config.yaml
attn_scale: 0.177
parallel_block: false
init_std_qkv: 0.0372
init_std_o: 0.0
train_tokens: 147200000
dataset: "wikipedia_en"
Each number is 128 + 32 x the weight over its row's rms, rounded and kept within 0 to 255. Layers, rows and columns count from 0. Numbers have three digits each. The size before them is the row's rms in percent of the matrix's.

# up: layer 10 MLP up, 256x96, rms 0.14, rows 96-141, columns 0-95
# down: layer 10 MLP down (transposed), 256x96, rms 0.137, rows 96-141, columns 0-95
# gate: layer 10 MLP gate, 256x96, rms 0.152, rows 97-142, columns 0-95
up96 101:120120127171140117153188136086128184096155153132078064131134151104120127128198165138098161091132143180125153119089160191109097151155133151120151178141070155124082088103120146117148152127086122127103111078139047197129122130119131080146187102128114139134101077118129092164094138150067144057
down96 101:126104078126090119137139094201149118166103073100120131130113153118160150071114164163135122081172097144108136130118142157142158178070038086132116094127128117140129087195168155047095089135161103149166105147150145142164162145068172156090135122147162117085157119171158124121128127142093190146
gate97 091:120112047109093137106148158116169088076079117165104102158172081155145146138106158131114118146146103130198127087104104126188119094110119124203165121072113101170134161164203169110142106124058145140152168150156137103126153124126139190098124154071135100117161088159123185149085117130148108149
up97 091:191120144082163130085175116172152118121146157093075098044140123164134133138120126146114166167154156132155107081151144116171142135054071142153164124070099114144150111192178133092121046096135093148158120136116158125134120143105123108156119091151126104091115096111159104165082056086079121127
down97 087:112066115112122134136190113112147147154089078145144083161087102099097108073120150200136164054115098068169148145084161105171157156131115178134105082154126129105133158149141088203140126098126109059077148139122138113131094137124115108101209096094132086181111147157119149102098137158136111120
gate98 099:159166109140160139174127135123103104149133162102128133142129126119103174139118068154087159134100169181107073162183105052079093166119146112100103102122204103115096157061141209128165054166092116172166119151128099145115137163167137165119115112192124130132141151129162145147189109110114134105
up98 103:105190144124120087126168149180102071142087153146119193091173128152100089146077161138179113113131135120111119117161168156116121123184158133114099174142155172114043170119171138097158060130101175161125071084113122141165157084145153098096146108151146112092159145122177150101157113110083174144
down98 106:116121100107133122149093161146095145069123132196149112182144119143126126112139092166132100087132138145084103120134076091090093115109142102122097123090154076189141135100171166094190124168138125103186153131147107131149180158092116153086094053151221181135138094161148160098173153138091091144
gate99 096:130104065159101100127157142145194102130113156134123144098133117192134099154196086143159099129137077060158112100124153100166101101119095179137084119063077081164138072196172112138193164115116152096166093112120138146115161129102101158088152084158145160090126118107138081181113137121121141138
up99 100:174051098101065174080141103129155121140151124168182162096133123117175092135132112150109112112129149105143163157162104125111141124137144181126104176130130108139125087112136133103159196146136155122150112190164107155196141144155141093115139180113146230088143097169103160084055096110089142126
down99 099:106110134139136181180109043117089118159144142119086171113135161114124170132105165140054093084116155141139177160158108146136087110176141139144072114146116136130143207108162063147121119159076107083140139103179095143105134145083183165110171110110091129117076153124159091189126162138113135175
gate100 096:167134125127106181143141088142098120128156156147142126134067137090058111183156187089123153095104099114139145141202116141092094165075129062108166055128107082103149110082129171206125126092103081141184154117139105160143121147108159167178084103113135115193112103106149147100138113124145139110
up100 093:093106130070111168118118122193134129076142176162106117109103138167068133065078124078123091083137108119109139110117151163127082105139131108063108125114160122170149174120103165126131170135100074153198150117121131173150158081178142113108204050136085145136094082163162132109151107146121128147
down100 095:167163139147156195117132096156155091129109166090118146135118133165128057143125094181133144095125127093144134187134156106210176058129165159122165124174084074117145155136113155217195124118165096157125119161155132135149164140107173115142155083120070125181114132134128138150149114111162170100
gate101 100:088138123134155140188078119176134168117109128141127144113116127088188111106099123065135084109166098104127116158156103128112088186127138101150126071155109166100159091130108101117205135123130183160107156117099138112149170123163196142126157135108119078186089174109071156061097159114185165169
up101 093:175109118121149142111126206076106125054174089090175111124095152157139212157124081169064177139157158157142161123101126110146147099120173142172124137149142108166100143119084163158107144202185157114116145094183161146126154167064152100129111116126118159131152173135136155146139124174140103111
down101 089:096114098109088161142170093118078130093185149189141108072064102139151142107117159131108143120105152161151107183174146135123087119076100137140075116089181078125202129115109179175182147096132175170136142130182167107170105103182152138146105115085138115118115065119155130178145110099141118119
gate102 089:107147133125204100144162141150129135125179174136089097145150105074136107140065154085084120107207086114152102119151178136098103155152162186125148088173139101135142150065158149168105075143132118132136088100082120121127093171078088171153143175149131169134152173132084178105154162100129090154
up102 089:098164117158109146125227135099182130128161109132141091160119116139129095160139098136130090112158184105093065132119168129149164111137150191109118094142098102090126118047104154139184152100132122122105137063158161169126153149111109097084181127139173102188075135111183168125074138082138147146
down102 099:112160059139138130125185130137181181120098196160175137126139129168085077134147076155116126121118153160140201147139207112139132140118120160140101110134168199147099101112140082129123134181102140143084168158115133158147157123123137104117154107111195150168128137094067193152166122098151099074
gate103 107:126132144179170106126124172075119052144174110147105075139136106174178179046112116111121157138125154145137082150139077101141123155142173183196142156140135106146126113099151151094199154095151133146176134124094145121080171160141168171073126136097102161167143125093184098104149113133113176125
up103 102:116162160087147139108131123157132075125159109198137110075088118112202124099148126154123073159158177133112115147167090089162157139229170134119130095122136086104145104141119127165138108157148081116131110116182073109103122178119105088103098166115079169169192121117112134183172141094165135149
down103 104:123193132184136115101114149107099072145155105184141202122133127106151087106075127093088112170153081151139088167147093159141177152144132130159140147094144106116157146150133134082135129167120052188132106167198123142149103159185127112174105125106065183137141142139158125171159124149149179175
gate104 091:110176045138182176161193080122102151148114138190156106134084089110162086147147104120123145159186108150126113061168084135093125191138142115122133167071100122145143122104093131086126134121136156132143111121163133157169090171116129126173067131136080123196121136088130164080125109110145171087
up104 100:171095147191078126100102120145114137171174058136118152110155121111059136075092144119196177125131138126045118140147149057154117140170095095149055110126167142097093145111136152143150135167125118139104129097145114123096115146141151100134171126127083119090119093131182115077168206157127126092
down104 096:172168123145129108101101100088141129126092164185111143057030110097109121099145152065148143152128107119115138117093109156093054120094155095192116118147070130110138132119122155094203112120107169134137092150099191131141159143117058141159110184167132150127159087132133133109169163085161147126
gate105 103:200153096187156060109117140161154082156145142157144136071150125123134132159146115145183118116115202128194154114114127132104114193090114140124133147098130142126053151092122129126124089081126106163165131119105147139222167076038152124121100134152128083104104118150115118121089117119159148170
up105 095:123130161160116150174115145151160098136085131122057153087136095058115071106051155065106147079141131082161099188104117094127103142099127081071115102152070163057155128116116112148105131119121112124127147108143099165182088127120116096154109092133120139123122192115118156088063121132144191122
down105 095:087065074166079130148139129159131071142156178051164129110089131089160174163076125095101132115122139121118108132105143071124081107148141101078081091177160141109116052166125130086109134100132141114122134138172108142170095073178150131168166126125106130135100169121175149116131092205131155133
gate106 110:127143163161144109155145136124130122082093128154121102190100096165140140130139101134147136074107140065123134138125131130139064112129076175137187132102135098109110138087184140153200196105184205186194149120125089102154113092142158133115125107092107133205125160063081104118118150143112108091
up106 103:121088063150136133173123146110148174133104125138154127190152106116165198089115175102179143137069131122114140151061057118113135159086114154188175097142080160132157140086112113133127092166127134129090157101141153150138139186077109173126152122181092180143099158130102068123158102078150106104
down106 103:123107135064181096079114154121097136117160122123139097166127122136139125110163140083164094147100112137094128098133105109114137080082096156121176114164133167150129152127106145126250126107166126074129110091124126078154126098109093160138076177063084152126036082156091158163117147129166115137
gate107 108:119127114080111120165154110110141128109146098176089094058115156145102122154144133127128139122147122059110164145099156096098091187080156159135072138119125081135071126077116160138174143124168171249128142107156078135170101143138101160058155131170131174091112126102139180143145094125128139129
up107 120:126161157061125126195127074111103132177134168187122102115169157128083146149155160110166092115115124145093130147123087102149105126085190151137082114117129110139129152173076092182116158126143133123091138159139066118174191139105158136129101138177155137119101171201170188120160099131085161181
down107 117:146156154134136206128070173132097163173138141172146178108178144169132145138073122094080090066132146129133093134069141152090139130158145138129137124111096155073102101095125137148181121121124145197105137072154149137152117182165161140091149125143094100110114137175086111090201148104072160168
gate108 108:173155143135068096102116179099166155181087079118129100075107091104132164177123103156134105106178106109150096166182138165137124097090121108131075144084077117147118174105156205131151131181123161181125153108198168133141110107110144088114135121142082125104161081106107119178109109070117133168
up108 118:082136114146150162170146147110096130091191114079091135093109171181131133122101150074100165144116181113122185125176145105109127128102124160177123157133143078163130166157101155084144133123120118106147128143161118110174122179221106132194145162108143116108149147100114106199139098208143157068
down108 109:107134149042162079101189121195075115130107193104062140116105161162109111146164118177080135146139158072180105139104159123159076131132134158138176139102101074143113151125096077139103184139118147104101119119135196109105126130157113129160091169093175132095181135076133135129135145169117117117
gate109 097:110204105145135103169134073116138126158113115131088144105119112110141121178103112112175118119128119160127123166171159128162021093165138156149145114088081127122105109135121093116178124150109127098117045110177135144184172177111141135107117140157220124121156139125189113140149139137038145145
up109 093:146098147128135159151163132113124168144117134158114112157118178180137039124096133050101140112169131157093166111151097100132233125078112174103119117145091076135163110153120116120119130146125159104138136146104111205164101127199196110117163141116120153153128183121090134146116136131130201087
down109 092:095114180167218128190092118129089151122131178133117123099070127150126126164144136113121154046094146117124131123149144140139000146143121149131133138129107180162118114079179090132158117138125110055103105107183136118132145145130118114170098118117125114095132103127150110167144126165151102168
gate110 103:141171106107114069143154104125136115094104133079200107088081156107134148148099057132117087120135050166180112108100133091143119137130159212101163151113083114143142142165151126147177177113108194128105134160112189118155101165125140148123186164094144071058115130097147155115119117106114117106
up110 102:060057121169118115219167143113119120132151139183156175134091114076122125128135104154157157153064139180124070122089210165140128108126145104153163159173105169130148112147103115096126132091117139148166147131116117098143060122124169086127135152127131153102163089145143170067176125106174094132
down110 105:186094165135098160138125182140169126180136119124147121091048107171092107130092098151087118070185131147098095143115113173085104119170101164066143127147110136128121096122113161185117152132090139132165179072058142072119167123132126150192141150107106091143123119067113121144056144117110115117
gate111 086:109107187170127111129119106088133093183166097109170106107072109056118122113175132124143154127094131084170102149075157115184139184107098119170099143117130112121185138152132095125137160113146097119140100123036118163105091176082174091150131109049099104136126157107102148084174142148071125125
up111 089:121105105136165105149101104076132128141123116184154113135139175112163127113087140113092064109165133101168178134155147078147123041088124146133094119123110102101148150146152124156138174143113117124147148069183057131140165125139069169187141146129189079046117161134118183177143082148097141134
down111 090:136153193185199124140137135109156096155116059173173110121073063150152110091131125113091080144160140178151090117101208078118101107123108129095076100139132076121112111107120180153207129073106118073120104135120087122103105129111113161175148117149161102154117129115159122164123145153094142098
gate112 100:105184137139105105214138119154139142146119108089111185076152187106131086146122162186148137082101122136129161108168092090096125096107122141157175093106133122091157122116131125103123153121150164157106126103047113190173101132129132176137142153069151148130068074122120137088114070092200114163
up112 103:071126089099122105124119070131135201149075111139098122146177121125099160136133145064064162129135133120126134114136118141161133162048149132090050100181153200074126097161068110180103168150159125144114151175100161112141106112204107119130113144139147168148111124117061131132153134157118130123
down112 100:120121158130190136084135130149148058125170108143133107079057111074120131173157106099145077120166106163113121096086116142157135106187091135120129157103104098147117172124183127171050109161046125172125127128188141100079177146089096138149144129105120110130081157107168110128149122065147165139
gate113 094:126174153143151120117149130225110076098116125098107127118049101155145068104178102128101097180121080083137100103117100117122108154048118090151165126103128117134155082126130098126165140118170111126158210106114093075096116134095125094159096151186131135130102134117106162113144150126195148071
up113 094:186116139133113151085147145099122136134095110109080065106138148163135140202132091170088135192146145159140066140162132113144155088137106139195131085118165176090083124098156102105117116151106119106088157135142119136140189173121152159123093074182200087107103121157134161086159121156070080133
down113 097:106081136110125146157135115082141146147139088145127134116075180116142156128111075124029124206070155196076167165128080153173138095135173138092127114097123119111173136152128145137230142137162143133142126102096084107127147117172108152142134124061117107152099137087154115093130149105172160109
gate114 107:093157153148092084185158139145140133146068164105157147068112079115086140153096099136114093076107090137183142164091132126153101091177159145185116109101150053102110108109113143126136060111158155142140122093156145103086104197128102154184147097091138105125116076152111178095105110098177094152
up114 107:152115100105186131107046133149130051129109098109149142168179110193120172110149178167110107113103159140097134147130136158135140141120077107137147098105156120134165137156117166085125193107138145151116147118222128164173129083156119190173065167128110132136107192145115113173164116139166130093
down114 103:140116104113106126107126119142108129156121104132130053152080092157103105096209120161220153098126131123158131165156100087049085152086075136158141130139132158142113171112139089086159166129127078159163104116141170157124083081060132142120081085185123128160120176107085162120154084130130131119
gate115 112:091195182081120115153145126112140094105109094099154110140124106157131113127118089143101083082155121144140109156065144144175063156085220128186165194124170127095099108098141122123188080136151203124131134132140120115134072128164174136138151139138198128170118141090112124124156173120169123113
up115 106:115159102081146124136145183126105127137124064109107080127144130126124113124100123213101126087133112087162160102070167154147047175127167142152124158129171100095157139113159178103117122104117124146096179138137108134188086115155134147102159045113154222190132141111110120100166095127144153154
down115 102:126172165119081103135155131168124125140096108172142154168068093116167116170057091152149095124171093119113079136128108154186205139077164166144115169175193158137157147137092112135131126167107098153160066132103142085131100139124199120135162140178184164172115128138133132073159151142146124110
gate116 087:134205171153131133138075160106126092144111169086176121080144131122112156085108091158146104152113148140153140112100116135132107163135172168070089126116132102120100214118121199103085129142135132146183128140130108130123164083139141197092164089121087162157107086141128125179108212165171152170
up116 097:129150112129182110124167151126132106188195101146165098136074063130170097174124162146119129113172134126157145142086186139153173132149148140127077141096125131183144168081079082119120155085156100124165158089119121161112111124155149139110101059112105102079166180154137133109133152096111231135
down116 099:135041126128124129172182100141102165158097132084095171111138087177119130075183090121089123141107109159104127123214157087134169151147156105121117158087167147068174111156101157123143148115144113145162155109181133099098143128068147065107104101174135143143178114121125090128160150091101069097
gate117 110:113131142144091116151099145123113221173096102157114069120150120137129139158127108157149100104141179151103065149095147085096091164163147116129060160123118183143126080070129142137199113123115104143191124057121104212184154154168142147104121125137159094134141149164124122122135107062123102154
up117 097:096157109154104133125145118088109129153125072139113145127164151124170128141091153091099131158104156187166117141132098083136093145123134112144029182117155142131120091064117185139120124086134151090038138104103120133175102146107074108108136160140056110165191156158131175130097150126070087090
down117 103:182093068145171089095182120118137154124122116116122090092130110151131070149162096133155124091141120151127085171125155118048182120085173098128089135158064154148131138150075158125141122126086135170094125102133112099150144126037195162069156151097136154137163149151147198108116108148117086132
gate118 125:118164113101132138145132140147187121109129144142120136130079134136084121130157127156139116193136182051182109140133144120170073167114112133146146144142099093150114074126181121102186092062186125165148066154141158123128112152111129120093203058097117153192180138130160125123145139071074098103
up118 117:102137121129138093112100160112152195049083135114153172114123109097104086153155184104151120070144128156140127112136093171084150095172094175107154119116122152208172128103131138118147151070068138107147090180105160114052078142161150146182115167117133127117120099110163098125137057135123173127
down118 124:177135108154153140119158094079077166124179173117115153163150147091076147126211134109096122174089155106119114107090167171180113143154150153087109129135127155135110188115125109100173107136139109114112118123110163142114109129081054136151154086079151112172163150106153126095033135194128081115
gate119 098:158115099174182133083119128165092138153077093084147234079147162117128100131092101144132082153134113157125143197108148160115090152079147195155099103121130131140080130094125072160151124094096123142162127136052129145130065128125114111101075100142157120096098135158133134135155129079147092069
up119 106:083176107099158124136195141173118155159149126144137154104111123169179117105171147130117199165101126145148133129218101069174134125144164117116113122134143067122134168115155142117107096150149117125099103103102084093126168108108064180145076137111169100142095182145062107180186125170121161107
down119 103:031134086160155080193145069102089099133112099114169104091111154130104110149067061159124142125127104100105144140129133114101042132130085135133126083179151104121118159116123172115084122083125145061146109143091182135094145101119116127094173124187145142130099089170158120112134082156092134107
gate120 096:152123053147120151107157131083203107144122113059082164045082136088187090124127096142163082098139170131162091108142144140079109128119170151151188200146143116143105139104100161145164101122092158111138164081103133177093164120168147098132146117129148098155161140122158179163157140105115149155
up120 102:161094126140189106098120154092102120143177120158106071207145117118167120104096102180133180147094084178087158081070112050121133128150114114136149159093139134166188157135101180089139129170077192154117141096107114180128162120144118082092140125101136113143114112138106162103103187141091130103
down120 105:138128172155177164136124122093146100109136164082133119073153098086140088123096110087150109090150186148129117039130165129104094181121139118149120133067143080176129120135074155109090133174119065148074123107101073100164141079120192070102142097132131163100137106105142152160128131085080090111
gate121 102:117142100122094161143137127166164131117139131179078146131036142097122107172096113132138089172095104129117076129142184135165101128089167159117126187090138097151140120196113164100173132096091123148142110072125138107121159149096143111142101092146179036145100146165103068098146196093116101157
up121 099:182128070121140093068186155147169137170132144123154075135142153209153080099129123170099173113140127101112190100061152099124109098152145153161117050134107118086127103112067145117124140164148158071103086143085138127144139139139119156132142142088111104185128104113143142146052134159070120118
down121 100:142102131142188094113167169078107168133149123183141104096160140157184098156119162111129172105124110137131117126162124082094107135122151114148168124167103143114202078122128079147130163186205138191167138127148136109153067109098116191145112158146100152172110171148133153079096120088066110179
gate122 089:098154151051117151237118142173158107109129157125104110097193197139115108118084150157124096103121118135144075123099110111127120103090079172124173112123168120113121145108111120092132097109096111140151161087101138144107099042115157119101126113172158202139153147184074100134128091155144158155
up122 094:173111127146097120118138114103167171137148107109206172118106167132110039129091228097132124106127139135140170159189112116132135135164072158152165121160070191124115110152128154151123179205145148110149123132133178090160147102138139189130152154136169102134074105112131071142148125118121116154
down122 096:125123170182173098156146120108126080146097173126135125102139072179138090116181091164141139169167118097127166150108128183145140162138181114082134144099104064143101154141121138114167070065161174111147145118144072158120175128211133125135077120100124141159159072131139164084137162123078076123
gate123 113:144135144148119166104165141133176108119149117081142119059116135155137107123140095132136108111125124127200077154198146060154076133139148160133131107114100117145142116101127090112167140075122198112182083095117110188163096147121146191116068072054139105089172077135098097107104137124120129074
up123 103:157155104105089145139157099117135113137135102153118142048118123107167175094097095087131115110110140192117091130144128165114124114155124128153068149162109066190145151112082124128124108069126115115190111098155101153097086095145070093062107123091119084143032155176148161138137117087123074158
down123 099:129160138116172144149160138181143101180145049117091146211164109169136080085157129151182169085111105148125166084154113130120099139141134147137067118094161088110188150143092149110099115131087111099082150047146084139186183132115080129113104079117110115126123096122118122137085104161119168119
gate124 091:123195132139139131109137149161152175128138150139100112123091180118144156174123131163147112160126126093179176132104139153184110123092143162213170163116146171146140099145212145136143115107101147130136150121147099078058109092141188179143108150107126134084116122123167171100129206134078064172
up124 089:093130115101133111140139158125078174102122194130082170098072122076111111108142129100130049114124096158110118108050075118127126140158150156166153165141124158122127131133143063118123112222139094127143189101141176087147121135125167176161087134112141166134161138145126115192087174184152160139
down124 095:119152199159087126130146154156151096128132137067145147080145143133138159099171183105132148105115179141117096126084156149099099116063072137099110113093104092132086205106142191209210163195100081145163127116133107129113166107164118151149109140166120084126134111107123155130166133142149094139
gate125 098:115142160160113058159101148082132138163108165098146114125104071110104142141173111127110135131137124114208078119135174175158093123142080161124128150103076169073106173149084161171147109107146166151087122151106186158135160133099154124146085165153122127137129078115079078064187108101160072154
up125 095:051136201149156158124053134124065110094160118139135083161156103118120131131130150143115170167101170173130101140117135132101102116177076122095114062197122117116142131116158116211100128179101134139168100223113164115167143123149144095144140135165103107167139098137143092116163136162170125142
down125 102:122143128131131136112140090081072121140125112146155173115123177123094093117100083142159108117102133134058145095102048123103035159148147156144104166080133109166224146121180143121127144130156158084163163079082063151084108126144124125122154123137084127093118136135197111172166165135112119117
gate126 089:073101029148135118079095111154098132135113167093132111104127195109128062161145132141161125172129104170154099117161106151112120166077132174145141101083145087136118095075173101186116106148141144152159088063155119115118118159138165170101086135098175113135131108089095116080136156129116095202
up126 093:103097155145090103121078106109120109114137109103168090144167134138186119050135143117097136130156161190164106147126125087128131122135137051157118105144124134085154112174225085142128113171122149128153128121092132177099201106128149183158114121157059102103154108115077139113097106176055132145
down126 096:101116170131088142062068128164206075159149151152149119081074154131119140062113154123104129167118137123101117144127111122137124137190124086129100191148135110134085155143119131159137129130093137123136164068090133128131157147054197166137127162145123072106130144086165107113133222134167083128
gate127 112:101124066090143105152132126088146164156107149140118150147062118118133155078158164109148109100126050158192046137125104167133142157090170118107156145119150095162105117118131174124141116072134195132114107132096131095100117119103121222116107065090140090166122131084137197100128113130127174165
up127 116:102099101075106113152174118082125155172132120063110126129110082075112117016140176111141113163071127157114101125131171111109126157077110125150113154154150160124129178105117181100175082052091085135132138162126130150121117144138093123125164090174166148123092131061158105096177107160133129103
down127 112:141120156075129155154143080112147128160112110049171197101159132141111119117140139066095086134103099070166107158115172108054090145079147103095152087127127100120126139122158174123128071128120144053110086172144163139127115160133050109121161157091113145134152139150165143104179120136151181173
gate128 106:161119140141144168151155109158063100153154088136114139136117097098167202153138151114114120134173086114174089143152144105129119156136046100144130100105103096119121106113131094153106082157155189201085120143177151128186129145113135220074090153145140133169125102108102172137134092114085200126
up128 099:152165073101129097134143137169138088146132114170104124186116148123117111129164089130111170130095122105094153108106168065127142139153174125086160098130146183171057112099131104135162137123097110117104080097089125134120109089131070128153200165124098172194181077089141057084151089109114080145
down128 099:129179139128076152112129134138132113203110184084129155177157103120090118131148106139129143101146099176163104161162169172112194143175127127123106125084166069111138181120087140191166109113087132142097149133124151174188141110088064104099120131069096115193157095149148164068123100108144150134
gate129 094:130179054101148194166143113116161162148152121142154147056114096108147120106119084129129159101133105169107099121119108154136142138113114125136141176103113099129143152139083161142135119143102150204136064161079158129112128085151195201122071129079080124119131129140092157129135065081128165206
up129 105:144184136054137075128121113112091159119093168073120164142186146144087120139080096126116138123160118074113196169148069160150174049103094131045144123075090157176107132140106116159100111156149150129121128157090153147123076100071157111108098124132160143119130131132098156094158088149160118108
down129 103:159171143155167133153128164152141136032124088128115105156165176190173156181074135122142136100161084110140147155168121095131201084129143148090111149138084120117077107154188131137083124147110051172144136109181114123116099109138114077126143103136184144134095083119149090131134111155152070100
gate130 109:133142111123081157205131149105132117119147073135065098123125125133133167152135161142096156180093098162175112089125114142156036157097137181129066136101138082150167094051116154110138183074140164147119095144146160136157198161132084188108119106134125136123145140113152073107135088105111163131
up130 109:121124138149125108130131075171105127141167095074131160109137192115111147112065083120093134121198200171148110145125102164154077131133106100085099124146147138082144137097128151121144144082104200118117069152159093119073072176126091157124101147153152108102076103120181148152107101170078075159
down130 103:125128138117143097112142148139112133109133131127180125073113125102148114099136139113129148122097144134126122124103134156108245136105048138111151122174118189120104119164171094128076146140137138243107109122049125128112131136162184076041168135137129134129150131171134136163098133156164100074
gate131 106:142152144166136095125199152119115154181171101078156108087079167079124135113178074155090108164103103124132148111145135093147068150112194138115129124116182129127098163066147196111177181158117142150216123107162103130160120137143087123142115120134152123168114133138098167191150093128139119072
up131 099:155109138127122179149145097127116140160088137088126120180134109134130112090142079146061176162087149113164093043104068111168112090144048187126094139164123094188108145106118079136137119133114147116091130152128146154083120140163111173123177112073170153112132070105100120094122110056100092130
down131 102:070082117154174073189167102132076189177105113093125133121136127129153112102132127106084158099156140111151128166081112118116213095123110141173112130122160121189110144143113134166200144162177106104079092075156137127109145071159200111137120169141108122094173125153180141158147149130131164129
gate132 093:130135182117113129122105140133137072157114171128032119094182083127064181118174120170113099107083177143159133116106148141140095081192095179146092118144125149178142080099114203158118102178134139146110102109146131101149170144156138105073170147160196157129125154135142134109152162156124161111
up132 088:125080147129093116110090147066089103184148095108127089088143107139169079133125072169129097113188167105112173136118143066107153170105126135130075114119143077114079134128106159121111190085060195138153124146161152109171094155112108076179145109100124137128156143144136110142100172090077182106
down132 091:128154148149178114112144134150137065074165138139153190086119123108106147169098073088115104174176131158105184130147103132104083101187111113073069163107130181115126114110105147160108102146129076108092111181148129116108124143157159088158120207142158081088129146161157126117164111138137170209
gate133 090:130084135134080118153156084095149162138070142132088139148116145193129182127112156109175173163098114147138115122194110117123076174099187065091121137166165139111162152129117098101165198128096093181169161135148091082091134144146174100149158128085153090184103058114108129139081130124128129141
up133 101:136120117162169119076175124121119089099169122065129061129122142118150067156138139133157104119177043164125121117086115076144103158088136151132098133183164151070154142083111134083129126078117139131132128118153138093102106174140085180094132107157140132167129162154176121065106140037108167150
down133 104:153127107096165093183097120168125146160158107081166091093116176192127152131106157131117131149159070080116127155123155098112091130089148077108080112128152149087178158073163143165125084114167158063184152140124147116121147132137154125102116143096144129159096091157077108129114206037120162120
gate134 103:102152117104134084157083166134155092156143122082162167104134139132134225165053072136120129152117156171130163169141082105144057092188118159156158174076122105111108112127135162138171163127087144154137134117155123110069179100096115160148072088148128098062132149103103138140143109109126176142
up134 100:192095081089156106094176155134098117112161090122109143130140167140153066150160186115196101068120147127149126166146124114134186151086126139145174130095154138121099105119128113135136084160079162114145164098160173081142167117191133100127079189119132130183147122162123130103040127170104088134
down134 096:088164199123169137138127139072107151118129134071095130141129167140108096128148114123117144117136150119119110152142147166177073101126120164089106070139168144123142100113085146121071166117173150045171112151130140136148163140069050199090099121188085121114136139159129070138182127112174090149
gate135 089:192090106121145118117115070143142137109106090138145100047106090140164077121125100173133138146149088189084129155142114149146138076141131130146097158060099071160079146113108157126133168127164102137169153121133074108142106162105195150093105059153091104206109111099130170090144148112145120084
up135 091:172148141050132183169147143135117084136115098089212106085158191142142186109129053084146134107170107112123119111129081129092136159093116110130052106147165105117139087152115131097175147171211150140143174102156154163131096112117121125122165147108131151135061116167145131153122143114169141109
down135 094:111142185124152136135116131147093145155108095120148168139112152137095167114146151166187092122144100089117042105112100116127070169159084114131155080100177095147177088101120102109181117103125141147102219075182096147081074089118125121164085140140119200130114124153124130067125115165089120133
gate136 099:094161143140102100184118106106140138110188108089063067048128127165115232109107123148142134128148157052146108112173124112126098146150108132077129125138129099044116098130154156107172152167152127162181171118159152169114142154099114119124141114106133114095105192102146111091141095127158123173
up136 115:153166115156122116133140081150100193090155124159078097113117112154164108146107128140018126110120201150088127150111128146095135140126111133107140108167150154124146164129106152125160137174151091150157185101097189094108108110121067092130168102151107112134162122079169160193129151209190141115
down136 116:075146133123147165092142131150116082138138127156112159194084167083087124154160135118130104139137099105060132115105148096121062110078110101114117114154180127190088166160134095150077127118120133119139087148177088126100118102150215142173122185060135169158135108070124109121182085159123166138
gate137 093:172112119171178108144142133138117102144113156086159140102080139075139093118158134119143132151140161128180154127165119136071111154136184132194105086114091155153056139125156129208102099110127171150121124096085109158038097124142175174185122066160111131101117076133058124109128103109110120142
up137 092:106098147142061135097079071112134120118086117150108135140145104091100172079134112134137166108103149147135080078148151102065132073126074107080169152147108114146170105163167117228149095177107113146129118107058159136093149081168157062102106156141140139149110109146085155121159104167127091115
down137 095:180133164112086152139075157079103126143142149093171095136080142140151189185117137132129136150169185065117172185134115128065158122151179129142136114091116102152127104113134116096123109191138079192193148096115110170117156136095192136120108169179087106131108132145106104124152178118090078147
gate138 114:135176097155114116137135120114158144154157117123112044101091080082140100106128098071177121113171108129156114126113156061161077137119167106119125168140114137107059108100134135159255127140153112138122128099067103099179139145139140115081139127084161104111103159140093102127123158098093126111
up138 097:114115150166128082075173155109138131089095103134176133113085107142112116138184121130177171097170130130140151121115190088091166111098168079143158219124161141134133141092106166100153153174098100109139134061127101202153122126141139066108136134095102083081157085160070119151127158166128094100
down138 100:126053144112129148147116121076136093120112148168094139144135165136139110154089161178062159107072136132126115073131090157118184182121118141151145080152137124160157094136111132146000110093110196171149135123166165125099129117123141184093097100166110170164155126093109126140120109174137097130
gate139 092:127139143134064160142129208118143146185171120076154098130115147101181130133095134120110068091170095131165123171101137084166131176106112164161146154144190133127106074120108181134136180118122166114148058095116178149072116130168108094154154150154118166102126103112093114128088061100110073108
up139 091:167111128136131149116143100121081076107114144167103104120150099146164111080174153128180151142106111053119110106099110095188121176079137130129090167121117099118081155145197146141111102113173157102158117045125143152102126082147156158111129159126127166137148140217101127157191178206137138140
down139 094:177088161112142130135127127198105135180156069159159137132094103167113148127160113099154195123153141178051102173106123119108109105105098132122115133140155160162146107101126096168193116090142162193213124154132139132054170093144185123125142104118145152128092097154124115071168115149093141093
gate140 106:125131116135085098113163102088150107135150107127156151083039042079125124158155078182110095111118151119185132118168156129165077112147108120056134210107111089119111064075157156122146161123119117124100122124147160116114156075120142162110141109162097128090101117124074149142168160117100148073
up140 103:190151146118121129175080168145116143097144101067140119160107122073133117102130162094152144167128120085164085110102121108092103146150127034146186145079146182095150094156112097095153129131139148127079143145173183100159106137171115178149133093117144114140147107203086159105101123113183173186
down140 104:093086161221137173110078067127151149138114106137149165153149143155145189086095102096129178119113141129125052139089078088123139106133154097137132110097171139107112148110134099198110123149184140178112096194115129141138144060096126086118073107098115135140146136131111093103072107125167114178
gate141 093:173153133190132061143156123119155187151102137051182143099079079095182164176170130104112165101209110154116133098148147074142114160158106152113150152135141128109166073128165162152093142104106140132164120116107131058177155139094159143150166134088093145149131116111100157113128121148120061157
up141 096:101097099132143088138183132133135112111143099136144147124086094155078142151097079133149057129139096083219112121123185136182165143147129120140110134044140059163125148051104147088124084101116123169119153136102129133137122161129144108090115083118150103128095132113141141106113084027126180118
down141 103:123067149176162113184128135181140144123140140094170107139115160121035191124124087158128140117166098101170176176091087125177216157195118122131069104132109116173134096157126114165138122139117158134114148110151169164144083102160141153114123108089142137176141181179103096101114158114130150114
gate142 095:105102155151114142139091099119090126165173141057188093118055153060101121156108164104175136126111157164125082176082162082134150189129156093178130147115182111163143152120173108168146147145112113140114151106093072106200157091132128114075151167074137166152142132093120113139110131121144116183